config.toml
bias = "none"
tie_embeddings = true
extras = ["some layers without attention", "local attention windows", "value residuals", "capped logits"]
init_std_up = 0.0943
warmup_steps = 406
schedule = "wsd"
Each number is 128 + 32 x the weight over its row's rms, rounded and kept within 0 to 255. Layers, rows and columns count from 0. Numbers have three digits each. The size before them is the row's rms in percent of the matrix's.

# layer 7 MLP down (transposed), 512x128, rms 0.0393, rows 402-508, columns 0-63
108:083148144147120168153158089101186145123091157094164088131126115110111081091133094132129150189156086098139078117119099123156133091133067103116095108112121224154146092085070108128150139110089133
085:122117180118151140122149140101165089152089119209126112153093163156069211150124165134167134126120110120108157094161132141144113106141083062122116117106154084170148117176082141136118126085174107
116:183115143092109072132155138104146125146104112066138175169135119083172154171104138150152179129082153120099122161090130121123145116129150140066133147137106137068085115136107133120097117142117040
100:107146176092072140122177111110192119153102199082096140155081098124177162159151135132113061096087129077145136118088132119074120159144108135159119176157130076119068156121102141097111129136136135
106:124115133140119095117118078095152144096088118084105125169136126151125160196074162194143092122065107111135096089148094151114129100104196174154089132153118111126190076112116214112127159067172098
100:121114120110107170146121133159165158163118111113082164093102142150156162116177157139076141180146101108098116152114108097180113143047166128115160161124202173114107191103154120096154175148092101
092:137103139171096035095155109093201095115125104139143099125119147093151097077151172127075101077143106150151098131140086182145139168096091147119073145146147139137104114122055134141114197113089145
100:165085065092104067157147068106129127098136100125095129114166101126118146110122114141087162139126126148126103050117142134101186114129117139161136142181144140113120185142168164221166139087143113
097:181137135119121103149155141177121092107125164065108123171175101191152115149102173123152073088121150117139134144155174098048136084093148168150165162150118124124136156135080091117139063130110187
105:183113085130147122122210100057082127134122155097132162136148141137135128093114140139157124075118135066137083095172126138103179090067060176091089150125088085151109098066166117172108142090119080
096:107116131139157078130169119103116144098132138166099136163167116070119133171106170148128133115139123103119123104141103159120190119021142096084072122119143070157125077185066119144129142075112167
095:097153187143204120118132072120124117145075170133161192129131142124121105122094134129088120144115072071102080229129143105113166163103133121145086103162108101149118117091120180155132098130147108
097:131139128105189120151198126075113126108155116110095114132110104121113130110116133119130147101161151061116169121085187135127099126121134065128078095154114103136088098121136166161052120146226155
099:136055079123110077161176134156195078147127155130131138149141134141114143133115145162086120145125134128095105115121107138131128160112126122086090159176064195130131149174095182199155171107133121
101:156126094199144115096166158131113077123112100088067153093116129135150136096099169116131079114119213099124116197150115096170127151176136094087105096148137166144095118054108156187151161205118106
105:168168069070096197151146157153143115120113096126081116092124096099076144164124097098123164134122128134132139100097136091130155129213070126122119182159102148075105097088029128125173088195112089
097:137143106059151165166122144105110055140175144119067068150090143162132147175118104149171145206200188114122153148120144130102162128136118168132180135127095101109108178077108132129146152189163074
108:165164122085141139142116117100100087105087103099089134110174061095135143135123125119114100155139133123115177149150093129085080082124198095081094128139120120167174116192138112150129152131084148
095:160123168025115121168142141108192097140111140047109141163114056090171155149085149095106139131158161137108107125172119140151143134135149077111130140142143129116113142109159135206146107101141082
102:128136139124182163177136127125098125126145155123073130129224119079148092141133099120106111161140174131124161143118141135096173140186158127093110098068136105120117041151142139138103140067115154
097:118151124120124144085156129131119118130097101152142131140148103063104089100100132132140103136122135148171142061132117070131174179172154035085154174112099122086107117041154107168127072193076157
098:178095087145149088204116104165126137170112085106042099099131089131138087145118158161112171160115150080109179100112159128126150113108113110103132149145078108131112121151153137206143114096147092
099:092125137154128110180120137168113103121113173093141099161153156088164162117166112156126098104170164172131114168140150097128118110105150158117093167134093140151187165139139117162146139110090181
089:118094074142155120180122085093090106088088101080122165108100145093089199102135172109093158160098184069160154099157151149192104148099151116144044159152080108110129141159135114201130138110170122
087:101159125154176172149095079147138113162185149197112109122145129082172155135128120165109109079143116162170166108145111153150105072133198074115115155154123066130170112119120188153141159073156123
093:105138164132109118105120147183070100123109137101150095160116125153142087138119152113141126154089151175156122138092115184145133127136110142100127127152155134119102125197137184109139222165185120
105:076116119143107171124065150087109136106138136102095092094110066035120158114118169172094146139169116161164130095075176123121102157054144132169162097095125114142148167143147119141128120094133106
100:117119126103137118211116122101170099103125177104142060157152107078165163147113131164156109152176117102120169161114149142141138082144187112131090110127187125132084123147099122192144062094150084
097:129146111092178142133177126124118089204171119131182139124153135152082100088076147105087113112098079069144149129025068134143158116128078132095123111145110103145134124157079113130085106080097164
106:077151070116155117162171092104173169110120096099140167190165145182160181147086147138168071121147133169063125134149133161093113097097112135103096172133113181067137106046118156083090135126096159
094:129123138079124105179142110123129080075152135108042123172130083123187099129114099113113046137104109140124142124058109206116130124101174121138113165126144139118077121101124136155175141076104133
101:108155154141166170134144132131106145106166125159074144179114168128170077136141123084170120083097150055113104168115158096062124134129114168106143098147091169130081079080130136094094110104198123
107:173097175127193140135157140091095087076111171084141158038188141099141088131099089117158104110119117129171102121164138103135111089108186173161132137166075130086185138105117118166148183129122130
099:114110131059117078133138113168111112128104114163092108153137129119134068131068132083097166065127129135184096148086142114151132175091143124129104097123104130144142144110089159126098028059088116
105:112106115137120148157146119113190145125138126085119158138125121123104181120170092168147131064064117074117118109184136152093112155087107149123153121144134110116072162136067155120169139082129047
100:109126091116168078124081148115202099137088133170132075121147103118127151151097141132119141160115127158114171144122116134140086153131146176127093093101183106155158124127132088153137112099118141
099:135091146166128114105114099094093097113142098176116182204182117118105159118170130163153126120078172153156104098141117149103177089126100125087161113137088181162102091079124133163061165138122127
096:132129111088164121142117090120120095136215094034107183109146117141134122147079124135110147138136138148142096160091132143074158119072103127085179094167065171153131169116084141139146106090106093
082:107157115119121082125169124113152138143134161095141154148132095093142201202146132146160088152110155151209132100157102128152133156148143094130173157147148123075136166141140104112124155070128093
101:087083062088113061168098092149065122106131094087117117113149120069082133116101126098160153149128103097138116125150177202130078121115121122152112162136097138078123128106120112154183127134209116
093:102144123134143149145139121129125132152150118124101154134131168171076151135137126134146130165176100100097153163085127153117153129115180126107147178110175146183116219145113157119144147156108124
100:136090162115181065102177085105147108175177135123120089144179096136166131149075142094099089098157120035149173135097185157070154121106235118118134171114126122153152098188136170120118112154120161
106:102141106129192111191121128179188106141099121087093056160153096169112149153115153097097142109155124192145076192146116129106107089142115108099076122147166159107092156085118091102073143127117174
109:156068109124178157155110158133132084113125160193125057152133088162121123171142080102105181127116155112098222083143146133118110131133082066163111154160089139111090090174089083109111126057129139
100:142158107111148122206131166164155159184134122106101101141112113117144132124129086133126139163119149158143224113104125084032091145079122169154116129094122163102130140141156134118177184114104094
097:111151153073149081180158157171114136176185118117082167099140084100119168130111051121149149120153146109149143141142097171104158174116138106149154078183102107125158064088107186167085122157083146
104:143067127106180154057121105146161094138094143086110117117104117148157095150132152118136136104164110121148094142071189131101153111101100122148103059128162121176111093113172166135092152114146142
084:077114089114156133156194102162110110131121123087161046109085105209150138186114126144127107160113119129157149127080161187051102185155107104120087109180157069116131139182121120083141104095129110
104:062138087144146157160127097150127080119108131143153169105225091175166161120122112088091138115104134098070159105156142161130047111145143155214116104171161129111150138144198119134082212133139125
104:112141123098065151162119116117081101115144112142187108185135070154110126184155119159129149110165112138169162106076139076117088135164140146095149106105092149108105095091125142135162182108089093
099:096158133136200150112145150103130173128089205120139153144133144123095138140102150126144121104170120135092113097207143116156115070148109157147042163175138100088135114078102142063106120147128094
106:169108150094195152114105125137113068126121122106149098187131105120061127118115147128160139115130102152106121126122162129116163148131133120123113135089108146196105131084127095190125133138072128
115:092197125094097153156129132166124099154149095135141122093095124135120090100172131117138115130107122141133168110137169114121113150073195106121118170093135130179173077190059108098140099129164181
103:133132118126159111106122107131152142170172183049133156167122154107068179118109149142129165145173103139130106117167125136116126176081133160171122101150125150147133111095131067171098157139165142
104:127130187136156142090104092126103112084119108179067095204160124057107135196107139130171122109122097121163106108105093156165207125126114127101103166097125189146135120152168115117093128102152108
107:127081088133132069163100139131167166149156087124135144180077151128108146110111115115102174153168185111138169124113169104109168141116162128068147081135169073062151105123062170179152158127090140
094:102106152108159107146125073132101161133132122155142163150149068116114120183093075083115121108110161118191225114098099146132125087135127103157056182150123103165135173150156093107116149150110111
097:109138141101092162072158192107115132148152102096165142172153164160119138158161127131105106149108168103111199110151098077143100069108094111163091127095174103089188114150116156125085099149114110
103:097124108056119115146174124100088135122115049148208118148168126112080139103116205133137145079107086112115116133147164148160160064103132120134140130161111124120167214106140123167095097113189153
100:138134163135177128171127086112094073153126156112110127094099116182097102116164163140107114158133094125133108080046181100158113167132179075081122118069028143126125116182140126143113173144130165
104:168120105049157056191171134040173086132133126155154099130146127084082132141105160134087158083130117199144137083153163172113080186114098108114139133128075132094204096134142136124121153164165148
104:067150148145196158097183138130187141154113182117115109168115076185131146129128094091155140157156131127150171158176123180138140099158173131164137149088104103142176126158109118156078100106122136
098:125169149126161047066145085128154095159081140101138184078102153184169110171068125142157139129133152162161058123155125089119130135042102133121116147195068138120150163104104132105108140171123140
086:180130150168139091065112159137125156155105146098113169159160123174159165196114091152188066162134117144103114117148138178096179139098117110131107143142126087107104118139166136166132137172092139
110:144172113193138062167137135175151178154118082107131135136113154139078096168135128145104120094148127139201134149122099104121156141079107114142153102143153139094112136209162121117137111138132097
092:093096175142129136092133129129097121118147100087158067180118149139108077138137155178118113083155125135066154137096173159082118092091187152159100187175110140211115135158111176152159159095168138
100:163079109103129119139159140125142151182149126120101098104169054103113108099153116156198162048113157114159133106193098120091117186071084135152110124145088099162123127101122135135145173140115092
098:161117122141101161127079120192167132169123150053148141153125118134134113131114160139168078089155150146125073155123074146137122173132167140111078215088134149134185169075103165127183150183134099
109:096170121130152069111139103124185180145130170138105080084129168113125202167144080119144141155084137078154059091104105198082094075114175154121112120104058148171170108144164167123142137059126137
102:098112127087123141153141126139168135122181109119117176140145138108147137119152172129136137110164118060088115056112106126126157127061122112146117155060109123051080102096112141120137113140160112
091:108063116081155137120181072148130094097074145104108102173149138165137112163128086117134153150145132152054129144117118198128138180062169133121119157190114129146145120118112134100111189090108109
097:139078106134128113156122162118128128111126112069069161163182087105180136147120136184107138121127205161090182187087168125140153145101159180129150168092130150181090150120085123163087111098157128
099:134126112137125121165092138139160113118088100151108154118143134116113153090147088119152140208075110163092195130122152143096160108113192137091139101130148063118071116172160095139109169138154097
100:143104094125116123153089104030098090109134139142172120135138183133081140152109166097110163145100163171166147133088160135155114139134142116195201131180156133139123100173166126125162104129104097
087:101127159190160120175144160080149130160149130067129130118136069146172108124116109107158152132099123095148184156055121168109159164144137095149070090137049182135117184129175123102155106133134142
114:127152090176178161126089169116171165133168067103077141175121164131122138185121146117163125127146082188105111139151138155172112125108119135154150144097087120130108158097152110112093095087133152
112:157093150097130062109125159123139104108127154156154146120121091123113108144131176113113114082096151109110125183099176196133169093127097099100143047174100144131153186120111143126115112119164147
098:117098078203149106133090140114102097109036140122113134105193151200144143128108070182199158098158136147130157086125149137143121124185204143209132141208164210135095132087143140146076132163116090
107:113088067153106075108174118121120123163108119181094137155097088155155101131175160228129106165196185137093148152111097086089127078154105165138141122139153100118157101115113172110111141140137121
113:065172082112191106162158089152151039133187141148115130109171112107141162090142148131094152084097129128083148143069084101144117148094166066069189142120083141184131108163090138175156058122105185
091:158065105036137104104060099166142099073162127045089180118125163155142120127143096125086145184142158151128120129163138104117111151091149131154139128168174081090156143085062118095090112187136089
111:149128148115123149151116166102102096133089092124175144114154075100182095076142164134198100162083078125141123125094121122155097087190145107140104135075137092149141186126100098161196167151158137
111:083124172059111066092225100202156207063108139123149107124093144150098127125098118175126099088136166122134136102101062152107156097123115152140101112158169121142089163185095159125114138118110143
085:152168098158098105167158097148160103116155100155084139137109120106108129157117153081167113108112183104142157158125122102091155157187211157108117136131134145175141118121134123156190154108088175
095:099116183097131149211127095129141126132168160142133171141142063104071169106078109088139137143150146151150106158121143091132163084144190139090122072081138101149115122076097105110117103082150096
099:151088081125127059157085097060109088091126089100144113120097098148086084112137153147132151139117092115137088126096140147149155119109187141154116195137089097106139168156096116113132175116108072
103:159171156149091129179190116119096062132160094086170241162125119158175094126120189168086122145132090130134175145128171149116147135151077186108077081084096122113101136103111164115139081176159138
086:050088112159178122136133149151123152098117110081105116115179157103140176122074149167080149096085104133098138104169161146139112144086164127134120140117118076150183102099103133133116136066194121
096:130110060127136145152131099132158095169186137089125094140113162130125165133135104110091135125156135083026127157134164171126136133116178135151112096220104137061084067127124102165136160115132144
100:133078153129182119140191114131175143096176140149125144134076124180105109170126151124106180106133158098092087123130123104128120183079198157102158110118110137144147155106091131146111116076110116
095:140156094113134065148153093103131083135084149143172162066127144144200090150076142157144156074137113166146119094154155170085140123088164104162117138169054142107136114143158177173160109155130067
102:118162107137112122171163148181214110172071128126129142114156142124175110076109131153141145156145119102069083090130134150120149093118083149138071154087113135121130089136159108152139115145095086
101:136133087112117145132106147109126092104166095058091143199143132149059008159149110133120196107057131107107137137168158148117130155148131132162180074113076145082131128114142112108116143112097123
108:075131104145123129046070101059106135200123117093142166174113068139079157116132139147151093125121166153197083132110093131089133097083139162098119091083162180181106111096163159184109119143183126
095:126146147113111103139121135122099083113044102109191133134065165118217210123142154144148133151126164128152116119129077151144087093142160147113101146084142117113118123083166097082158131138168167
098:154078117180136153127079168126093116138160105151144114096164147129131142136140126047089136204165145140099183129139158139169129099139161202122098124116151114108139182159172146107109151126144125
106:119102165136167139145150136142110170147157122171154129087176211132137114139137090137094091132092181163156188140133143064124147148105094088109082118097099138094121074139122139131066140117121151
105:039117097058135118172129131123155105131068151105114124159140139106146102163115167191138151161204160143071172133130154126143168125123187129148120108116128105066145161122113073122081140093132139
102:127154115124072156101142133133155077131137104098182127155146154173133179149140185145155148108126094099130142120141111141143176108182174091136117166146136156171093151083135123157151107162113097
097:124105101088104125125058102130110143109201078150153093136062146126146097106158118112125153120074110125133140098147142123129103087095247111131075161097085118095097149015188114111132119165129079
101:113107127138164186177124077092129118140151150153166158109185145116163114100123130162135162087057116106094103128139102075145100115047158129112152098146154109105114102173110086115103149165112088
088:149114099154080117085213119096122130070078092181181097166129133114163190144075139094108118092125136107136083146129130098107105127219120120098124132105137136113172136086108163119143137089127143
101:108069125091101160108094083053128132150177133114113134149089162088108110101126079103103138166143094143091129059175088137182124098092147097095094107123097155132115116150068169137127170127086144
098:107140116124109150147111165176068166105127144067108130097173110127130128203119186130150121110154144140143151171116207138113148188064122146085176119149082115164105159082166133116153123138112191
092:155127147113133133131180060071141112102162120104073132152084069146107116121143144123111154138142151103129109147106131166103099140102128188139112127122220122162120150132122131149120139197178118
102:128137155110143158173101126096155178057162149103103105109140123058113206179153105099140116120153148142196076138075121120100104091167058119153112129093103124122147096160144108101144150126141078
099:140124129093119129128129095137165134210153148102138131132086104148085070094150075133114147142144125161158174124159127156094109114117088127139180121175082103045114105092149184123117159122133132
# layer 7 MLP up, 512x128, rms 0.0687, rows 403-509, columns 0-63
081:133120096097129124155149160133139113110177126124129120073172134133088099162135099112189117167127144135126121161126098127084128151114152186140126150148079177165174092179128062131144201189152053
110:123114187155104200133105067112102112094079151171117102084115097142113159028121090156098111084212078092145097084117098103122115167158131165125155125128067115157086127151101152185099083060063154
098:117162114121099191143103156200082139042131116134107148154120116153136109174149064106085165150168153122157095114150134164104113163134160131138152112095184106112111132125161147106118105124178098
118:138135093188161147148069144088065130109136081174129118127111131130141141169123108207132117167124102072109101136123130093094146176121148174110136129130117069115096140099161124161133176144127088
095:133137084170114133150132094172154164122079150157089172177097114123210146187138120201115071163166140096149134110148109163119074134106173149096094104126156116105140153155109210114108155148127154
092:100120100137132087134073111158170147174091120116121141082164166128135129174089162125078184094118110140168129130107163072141160164179135109147078095135156129119176137166100107090102107138102163
105:051130087080156151074125151185119168160150094162136102088077112137106099162113110128136121092185114083151175199180119090093051122125106150094119106097129110144133113135133146134182126100160189
093:133143109108195148174143113079114201173097152116170176174111149180083134095185072184161204156116079086053135146143170157129090077165071169103152103130100088084180093167125123147121143121125117
100:105111115078107088152053111104157157134158144166149155119132210124160165157077092148184159113140180102127127126151064151167185138148149131146081119081184088146141124134101113123109133053079124
091:144097103108145078117136126132062108178142094152102052101145132142079151096072081106117116112077076148143116127102136143125172095132169131152117156093151130058105107099168084139098187089098141
092:129123101131129156183137133150053121154089164138101082094145137148184172115126104090128089138103116087115073103107140138177109092183147164145136161060098097178160129114161183154094197130082143
093:143155127104073138127164160136148148087156140101120174137157133131122124147141103080154116161130128137123104087116130116193142174159135141126162084158121091106144149090108105187071132112174145
100:137140146175132157097115160075141149157110171163102166132077158136185127115122107125144169148106114128133184122172116144094156100172097107171118076128166131164111105078103105197115088134136090
108:061133080129163109101090100113093138190121103172149129155147090051115081120130083157082126112093128125165142165117123107161129069110153174150201136134129105078123080100187107094159115108148166
107:125203119143171147119172165122163148108106109136132097076145162074129070153063175115149086161136198107125140087079142130146099137091081145157133079154165073091127161125125139124153052149091137
099:154111102189102127077145118129098167070090143146149138108124169132123180119152101158194174081078173164057084085147047155120091116134142149159137116140156086100132144106129140153099120115189160
106:103119182054163128069127128136126081108136121147150072109116112103104112096142103139175126098175124120161093100138067050110127081103199095114094115065174081115136086147126144054083132184109114
094:137164150100147119181102173116101165123103054103146076148126182097138163158114071150153142160124079151073107151120086119176104178099105124186104151132080092125063111156113100091166125099122111
099:123128156120099098108146173210087149197197167159115083086068100179118074121161099121147136158155121132112129097149154136156087104095098128118082078153099158103111171176126168136065112159070128
094:122131160164181118059141075143101146096125156126152134094108147137117162109137079144177160133140156162136191138134146134210114163125087174097042118167125111086139156139106129097179165145112084
105:148115113197191111137102139140133135112141120113086122100176164101120114153120129168164152125104163162070146144118106061116095131162165135054153116163117136169066130083125122118083127091120122
095:120147174138124167117140143108087135145179102148154137080123131167099124108128125180136099126119146130116055134156186094110157179086108168098175160060106073126136093143131133131148123116191159
091:037147084184143128148139089124091138088116128132140113154063163108103102079131067129127144182123187155175155128142089137156165157139079170122088111118103132081113178127133080146087128138123113
096:121110096093174123125089128135055099124181100170121116090108094123169161108157074112085188104089134094122120096087110162085109100088131154096118112141089111161108134145112106101061167111110146
096:176182100082090153165124144133149161153127192129126157106061133131115133084109158139153140039085108106128106097154080158161168082116090125101095138163091099066130123106121103087104107113153127
101:153144164129115160174085088066138137162177146184093078127104168090131108119115074178144091134187058139181110146071139153140089109153110120154170132139147076100136134129153135171077200113098097
098:139157148120147143172155147145166124129163107120139139111143189162122114128115067158140120148130110127135127112105147169182142112067129107128129121101093118097176086099126084121124143154168122
092:179066139147098161102102107061130127136148112107101144094086159095184165108145146085096112169113120108138070075083145133196133071152136148128150158088098134153159117121083188125078123081156108
099:133127179105120178119143119183122157080100137101180121108066128140083108082146135175119077107126169059143146178126167109150156108074141120078149117065154138132185142160137168101115098194128137
101:138153121104080140117159105128047139128135113094132115135147089119191150149117082146143106154098109111076102138150181086156093132120067180134120078150131072174033143090093189129154153102166126
102:078157138099069180151140192150083093167146091095079143115078134169175130168158094148088195137161157147175092131159140137114117109147100117137125126128113100114061065149122092157116149125109155
104:091133133110085165072133126200184120148130108158136166080189129089111075122137091171165167189124117143107166119085077101134129200123140079088115097082158145156115134163098113097129062085114118
104:103156156084079165126142174068108179146126173124114086063117093091071191149091108122085116141133134157162152169107121137157096155155133139140202099135096110108093145153103193135159113106116145
103:112141151099117146066089112080174155159101181109072078153207112116188132088107126150095134077181101099147169113144124111143096160145090154097101137139147150126114133088144169096098174093098153
094:077106146105151178161082147101149125081106085096096084053121122152086078140133164086146089094134113110117127112095108068177084117131153116075133104089124161109063098164180135139169170124096120
100:155174146124161120126077163168114101170073150177111119070136104145086126056180061133146120141151142147126151165140115062129171155109149188081147177149156134136155101158182101143158126181132154
098:110131201100094128142097112135108169122085174105170125140118097121103105075068161120119115089134119092059074116160094183119092089075072104141186107108129081089139145112132152085086096162111100
088:089130099116152095133148131112115155150153089140134101167119132134070092095120125115189103121085199113160158153077162095157118127112192099110125092108096141075105163139199117078118151160185157
099:093152169103118091136128059157066119114132064107163156132128188103094126178100094110141106111182084057091062169170158152130114114179087149120185082116095085156136150176159125156126144106088092
094:166085133128158108084110148139130168134176192166077155129103107118150127105179174134137141090161156091138094162181145141142179047164164134128155108134147163108146112125124104105133077156128119
094:108090143122096145139124137097115108111178102191146112184140122081173171148093134145162087099135112081167103114173175116111131099126126111043163119089116159142154104090207160109132129085130119
108:103141107104079162132065105166139108178165103149088197156070122113090114145103117166088113183115104163132069121085164129164182140128139197147174143087169133146133108143170174104158139170115157
103:070141094104122124152149167143185097096172164137129125120096106164151102171192113074135121077126181071084123174110122076145154110145114129107105104123146155154110128189115120123130151043105096
096:177111131115083131115101111115160137177100105124119176130128188073150085138062119101128094062150093115092066151101079119114123170115180124158159090134144131180170154108118143102132134136059166
098:168118101095123172146170110123054074081187142149135139187078122143126148191169123095080149124122177132106088173125086140115186119158131119164180139099124102168062123166157175165123136152120160
104:074145087185124093148130143166095086086126111137177131114134109174116165103170161161071159117089090088079139079085179087065138171136137145099106124112134118149167093159105120153158078138123120
088:129085184182160126135135127128145157127171105093134140135132138129127077145148111154125167169146178165105122083168077141165144159091158172171173061154141116141175153102216158157149155150091156
102:106167104147192153078085102095118154094130117126172096114066097145138135146128125092151172154174142147149109160076148082090176104119095170059124153105163103137081108113082108104087164114118182
097:080117153138137145122171178065141129123115192152142094107126112158126121102130099142170117125150093122157141103161099112090090145182083146096073069117082141138092068163105079077191097175094144
099:128083066171169096154156163160107102065128159162098105179095129100178120134122136130129060188161115107133109105143127085172103093106152131122113102160106097095115162166098111120074150102149161
103:124106186172106153180166146116146160165090050077114162152133139093170174148158161148169132151088123150120179151073152094133136116105114095124170137141150098173089139156123167108144092140108134
108:103178143106157130103144172097121073143128120108164082110102156101143191111081131131079102112115044135088070113138151146143128078174127163164142145119127129154166137133117143139122126102088183
100:158122098114137128079148153192140179131068188100094056118086137166120149143121105107086130146159102091104219105153136123181161132106112108150107105132148154112134184182187083088154119096075138
105:121111099163140111096165181155161077191192105135172124092137167071137125107143167175158132156129094137144109155085099085137177105085096125117126124122124092208090095081146065112136162122149146
106:064181186143206155194159154140066129158080143146093127101081073109099116119096110179144177175141146148130111135091154099109117053120109155177137142096178110125107139148100118128153145142089128
098:153154144129204121124112142116150131107086080137139098123121121174146119069157094183080162153089111178144168164127146180064117164131090138106073104083157135148130101165121167185067077082110155
103:074191105183115149173144109119142126145111151147113087058137182151114087101138073185173139107174168108115163162091110107122172149116083154106113103111137128115055123087129083130152106089152147
102:110154171118133170122117088167143109175092106102084108073156142124128178140107123130161151153132172197073102114180142065191117122129138128177091111188135091135159127138160089140155089133132155
094:101106097153099183130134145090118169113141139159115106141109192079095133127119160078113141150102153139122156126114197122160112184172093154163195170084110106166113146188139075147063161110128111
099:171138069179158079120135103160140159143112054143165142181166111115197121085130167106146123163084100167084083163090110107174152180145170127137083159128147142151141143182134092096103159099105170
099:103171128109085180105098154132101135147104114127062090114150134172129105134162132146162130088114086123199164199133146097167139138126078145195063124133083137149124138177185163108181130088172116
112:098180119109097076075156118076135077153128197157133124086101114148174166082120157164138142149118114135154091112201149121140147150117081124124100122108068106123169163100164083152102102135149136
091:130136130131113095073146123077145154139138099121119115129113094149133174152081112099185090153100204149147120148124159154085182156103089164123072145118081116167102087149172153110133171149142132
102:173137137102143083091092145096085128128099136166101137099090128177154122146079130127190095135120137104104095161119148107108113140124169121117050099185187092129094151155114089101068161136162207
097:147115131105094147160082148080104064125117153110113116097098190094158169115135099174104077054154082155152087175154092148147087190101087117137128085084153154136135125153130166212120116123166161
098:141115139165078093158106185157141139181105109102174115119138138152119142119095132110166135151181148153105140098157115076113162184130158107132105107134189114188156077131103118152134141144114191
099:163100122128127172157103117110123140151120074096160106128099103154220109039079131172185103111113142065074164179126134150130121166088100191159110128081109109103156079172170107099098116144125120
102:100122151165109163051088105182111201144131135192073134120153162141149175086170141115087192119150108137100200110128093137134099087112139117124059071129124132203195156137099113136161121131099137
105:145142070118071135125151124126136120119145173179148099073083108095133085198174128162175097102089076091119090116182085137144140088119129108196109115073093122111086103166144134143155146110153155
099:116142156146089132190073175156140170134127133134084179143116106138155102147170108192096105125088062114075131117126176185113153146148114152089073125106133125118100068145094120151129127131126073
096:038152148139089191086145148110108147077114085091161083116102159171085065150162164164133131129113152173151192122178155117132141078115133143150186162086173138104161175106153126116141100157062123
096:111124170128127098124112170119122176117181154086152116119090136162163110153145119095111111136162113124161074124062104110076146102117149200149181152094115142107110112165085173054143169167136188
104:147099139079152081103108198149075149124154106111106115161169116085159183095123119135154099111141134078121075128157148159139140102103095149086136140139130087148133151144110151053085088101050123
091:116108122162084119127102152131091066183165102215165137137166147139080160156121185162164173140146112090151077151114083106115100068174131114136158112138111070128074112163196084091070148129106122
112:147141114181081106193156141098124156122125152152162126158099135096135138087096076146147171176161183159053080095153097108158101164154097185104151152165164084116111100162151156114158183121113130
114:159147188123127112123186100157148137162172160140183133138192095079120080087101175125153188110118147097140073181103123157124097095175122134154139138107169106073176143181103155084078161137092114
106:117169152145119102155159119069108141208153127127179103079151137071107140173116144113118126051071117113137168116113151116103092106108053135112138165156124052111106059122121094099116089101120160
111:126214081128094167129074123127144188148107106132087142102151133130149129080092090155181187166139167157138115088041109169187160137140140082124121145170088136086140186130120172107135172125121146
108:130158090098146145108106117099163125095115105083153132184113203129122147184110122126147119124118084084165112170078128169101143114082128155088076154068112084140131164131099166131068127095132141
094:156144151138123069169143182123128159130149137096183124117129128110181084163180174114163190100075064071055112163141100152094174116077156182110134123097101167137164122124118131138157140142091138
102:142129187127133174161145156142152182097097175148135100073103137135115108107143078081116101160141099157149082135146140124081147117184120137083162102054107090134080200120107131140116107147128125
113:136122145134161200127078108154074146170168110127064108092097141147174137062192108126078115136138079099142118106165098123157127147131070193139141102122116121138084151140082090113125111091131163
093:061169149111214114096098173139063101150150114108093142124113118120099151112161166098065210156135075087136136124143156117119147128163145154080120097126091101184107149120147128135071129104123068
096:174094146198172088175177159147114197170117151112141126153159140129105129113094112139126092126108115100139191169165125137171135132205184179118083119086119157114123152100136117161089159165128147
097:106167132125169127100085138135164129125143094111115074103091166120148065079130119118134082185115049095126112092094114138124166182104115174109145116093131075109151196137089170111157134103112122
101:125151126143111115192172118141155156115110084125160073062103128118117131107123100114164115094159089085197123103110165113119097164161105111139107092019185124154106060159106131144140146154101115
097:138139131148116131151069132142129115117163077081105094108151096200140142122174135170069103087106139128079082182127153138085176105110151166154124155101107120138097148107081149117082166153096097
094:146127078138117126081121178147078167135087131089158117147129166097153144171118122138143140096152160100090182126153145100115085097126131166156162055101088135117143111119167079080090191110186173
097:107097151123102111102152119179109143098194170167064097146148094129113072135091123105097133104173069132120147114128180137108091122146115090116066114089155124151146129158099154130092119111091117
102:115176107166155154149079104075145115160133127170099105147155189155125088108116144099123131100173117162131197127100079081160144167163165108154161165163111099085115202108157144123133149056173087
094:130114146176169154129139142129137118172177094140099131189132178113097136157135100136171122139175156134153135176097158090174161115168131154104136118094138133094155113142100121103090108095177161
103:102171121135158096083117182176152136106118156126130170162144099151166155132160114116073125177160140153074149139139078140094139053190145146141139128082100103146209099181148123150145147168147101
110:187107124130159205162077110077103128156076152147140145080147111187170141138080117153148174145170129157145101133122116104122087126159134154053113117118138141142129112186147190111126125167147114
095:093107172184114149111077131160170103099177080120093081115164136137087102119173120144094159143124082125061159087108117143197114135131133142149121118116206120175182126121151067168148136152168144
098:074193112162138151142092125123107153150116132102120085116142187159097139077125133176111134105132151162150086119134143122110130114122105140086151065056075087151124124138066081109172129138181172
104:128121166156074156125128083128081145145079196139124134161192185180132122081106106112145151136098129114145114164053084095157174131128162196123163127160076138084086126147166132123104120120132080
103:129094144150112102086124102189124150137147192148151110136085151148089108148172113175087134137172143160113196091156145167134106126119081124168107135068130093132150145101187050124080129164144165
105:122107134181137142115089149192157177170158092109150048118073117125081214101104102155095160127139130124107098110127191079147130092197168165125111167141085139153109107127149088106132068138119144
099:101153189195095124137160124152133121102133141113116071161125074089159170154179107166094117066075104073159070070139129156155098139123111192123199117146096133173126167139134185089120090123178096
100:095146111113140135152063181111115145094160049162165154149057122126068131178151123175160085169139155163095095195140085116106112129118098139140103154085090110145157110165148139095148093060122137
094:094118152136126150072089103093145123164123195162119095128177151173145119127134077112140214166153118162129147183156129140135165095123136099146114120139096119151104177142126100117139056124173146
101:081118162157184193166181099130138105100103139133146097114111183069124179138118096096160134083204140144106101078129166106123062192137072122101111113134128154130174178168079141102138126197098125
107:088121126122135135095056148147149106121165089148100148122188142172145107107176088143123134110095126149139123087113182179129149104097094144117137115126195076129108119151086072085137091146121091
094:113173140166092118074124145105084144126193126122065126120132107057129146122209095106147106106150120135192163156121112115141145124112110117113104171154148132142088114116122132131123139135078135
100:122143174148110162101076101077155095086185111101141079127126126103095135138185148161158116128137075122188130118113110053164100063139162120156069117105104100187086153171138137154099103118147153
096:137128108165115094184106149119140190085119152105135097191102154122134140098128193219112096100125146100150133151111165185124199104147135119162090094129108117127137186104137097119168143185159166
092:110113196114197175140149118147103169068109076108124107111112133144174178129155132139146187105161161117157147148161116122159184185097121151101122170060072068167088114126089188109184149128075139